Weights of a small transformer language model: LayerNorm before each block.
Each number is 200 + 30 x the weight over its row's rms, rounded and kept within 0 to 999. Layers, rows and columns count from 0. The size before them is the row's rms in percent of the matrix's.

# layer 10 attention value, 128x128, rms 0.192, rows 109-127, columns 0-63
089,206,212,205,226,200,164,211,267,197,250,214,159,211,219,223,187,149,236,222,157,184,221,197,185,192,236,204,217,179,165,250,218,199,239,199,161,102,202,153,159,211,239,241,199,194,145,181,179,216,171,193,206,189,215,230,196,175,222,174,210,199,148,204,179
086,175,172,159,230,222,173,203,181,169,194,232,251,194,218,158,141,195,180,272,196,195,245,207,192,223,191,158,151,221,221,205,252,198,239,182,141,230,218,148,216,236,234,240,207,257,175,235,198,139,185,226,210,210,222,204,224,189,248,207,151,191,233,194,205
074,227,229,226,193,294,199,188,215,204,179,188,221,144,218,220,281,223,227,213,223,159,230,181,145,213,179,188,233,209,156,191,213,255,216,170,238,199,189,215,238,195,204,163,244,172,248,211,247,185,226,220,209,228,167,197,238,169,268,220,151,203,249,190,241
083,221,206,262,201,223,160,206,155,181,187,211,176,217,186,226,209,177,198,251,228,188,201,221,178,170,217,195,192,165,220,130,193,202,191,184,185,182,170,225,186,202,192,194,170,161,221,195,223,202,189,230,229,209,133,176,259,110,226,143,169,227,240,229,192
085,220,198,216,171,151,177,186,159,177,209,193,218,234,188,203,225,229,145,234,174,165,162,202,168,222,142,227,225,149,177,188,122,152,172,172,190,190,222,211,231,213,225,235,203,182,177,216,241,156,201,230,213,247,171,159,207,192,260,178,175,225,206,176,219
070,219,201,187,159,191,197,198,183,162,243,221,219,241,225,198,210,197,216,191,188,219,151,183,206,171,234,172,183,248,216,181,204,215,216,214,184,201,212,198,203,207,196,217,203,209,192,163,216,183,159,178,202,220,224,186,188,213,177,108,207,191,229,219,202
093,194,159,234,152,241,184,202,151,177,176,199,194,128,207,193,193,192,168,211,211,220,209,217,198,185,236,150,185,202,241,170,198,233,247,233,260,190,167,193,188,204,124,218,147,172,179,181,147,212,210,199,204,195,195,268,189,178,142,247,228,215,163,191,205
087,233,180,224,318,228,173,211,180,232,201,202,89,183,189,249,202,197,176,210,191,191,205,166,193,209,240,198,217,215,188,239,192,206,220,198,196,236,179,230,233,184,231,194,227,230,224,208,197,195,219,185,172,195,150,186,224,168,204,186,186,205,165,203,203
073,219,208,186,204,224,177,242,164,218,182,197,194,211,156,187,235,240,174,169,198,212,188,222,202,174,223,114,254,208,210,205,228,218,221,229,172,191,134,190,214,154,234,233,230,231,191,257,204,189,216,160,253,223,160,143,245,254,222,191,137,161,213,193,251
088,212,229,181,193,202,189,217,204,176,212,113,229,208,182,228,201,187,145,184,193,232,145,159,210,177,184,206,200,190,197,192,164,127,253,207,199,245,162,198,247,228,215,129,178,199,212,156,205,195,172,222,179,182,198,193,252,224,210,135,170,221,157,172,240
087,157,215,179,153,178,162,230,227,222,204,194,252,219,155,205,240,226,213,248,212,163,152,153,186,219,148,203,221,167,184,215,176,201,205,196,182,217,235,183,200,271,194,196,221,213,168,205,199,207,163,168,258,183,205,161,220,177,276,200,213,197,270,191,192
078,160,205,200,214,176,185,270,274,187,237,220,197,225,208,161,182,227,253,217,166,223,161,182,232,174,237,160,172,220,163,244,234,213,230,171,228,154,175,228,156,211,186,193,216,200,205,173,186,213,230,166,150,207,180,199,195,250,253,161,244,203,189,155,172
080,206,232,174,174,176,218,205,191,183,169,190,151,158,270,273,250,258,227,195,172,189,160,143,202,193,181,212,224,254,152,185,156,183,164,218,164,194,160,197,200,215,196,184,172,230,210,255,154,186,191,207,196,229,201,200,204,169,233,251,201,190,190,230,231
092,177,159,207,166,185,201,208,188,203,184,190,284,199,198,199,217,188,164,229,184,186,148,217,184,211,234,151,163,199,236,176,177,220,237,222,179,175,200,183,243,194,189,235,144,209,248,210,178,245,192,223,181,262,219,223,202,139,196,206,173,203,210,169,229
078,213,206,261,205,171,233,178,275,195,170,215,229,218,207,222,186,221,174,166,245,225,191,168,155,201,163,191,216,279,231,234,221,199,190,183,214,196,130,241,199,169,192,188,212,234,288,160,224,181,198,199,194,176,218,236,204,153,239,200,217,218,204,218,228
081,145,218,206,216,215,188,191,212,195,209,233,174,241,236,234,189,130,248,192,225,252,203,219,188,210,176,155,206,189,170,244,249,226,231,184,132,201,252,183,161,252,208,179,230,150,194,230,272,217,195,190,213,232,239,216,230,217,178,239,206,232,231,233,176
085,216,178,198,191,190,185,188,225,137,240,198,233,183,209,219,186,213,196,269,166,181,222,231,312,214,171,191,225,221,179,230,165,173,185,151,223,206,234,198,189,176,220,230,221,207,160,179,191,197,149,206,263,176,225,159,184,201,165,207,177,187,188,230,230
076,245,206,279,176,195,194,192,192,211,215,178,272,218,189,212,179,193,146,184,218,192,179,155,156,170,214,224,226,196,193,237,191,201,194,272,249,226,191,115,220,234,174,182,210,254,219,225,185,168,247,270,183,215,155,197,167,148,161,195,168,181,202,181,227
092,187,221,167,171,205,220,239,202,235,204,222,204,225,232,172,170,268,228,120,224,190,174,156,180,260,221,202,212,196,218,188,169,234,179,218,195,160,166,188,202,214,187,178,176,225,217,207,222,178,193,180,192,224,158,234,191,199,210,177,202,181,193,229,208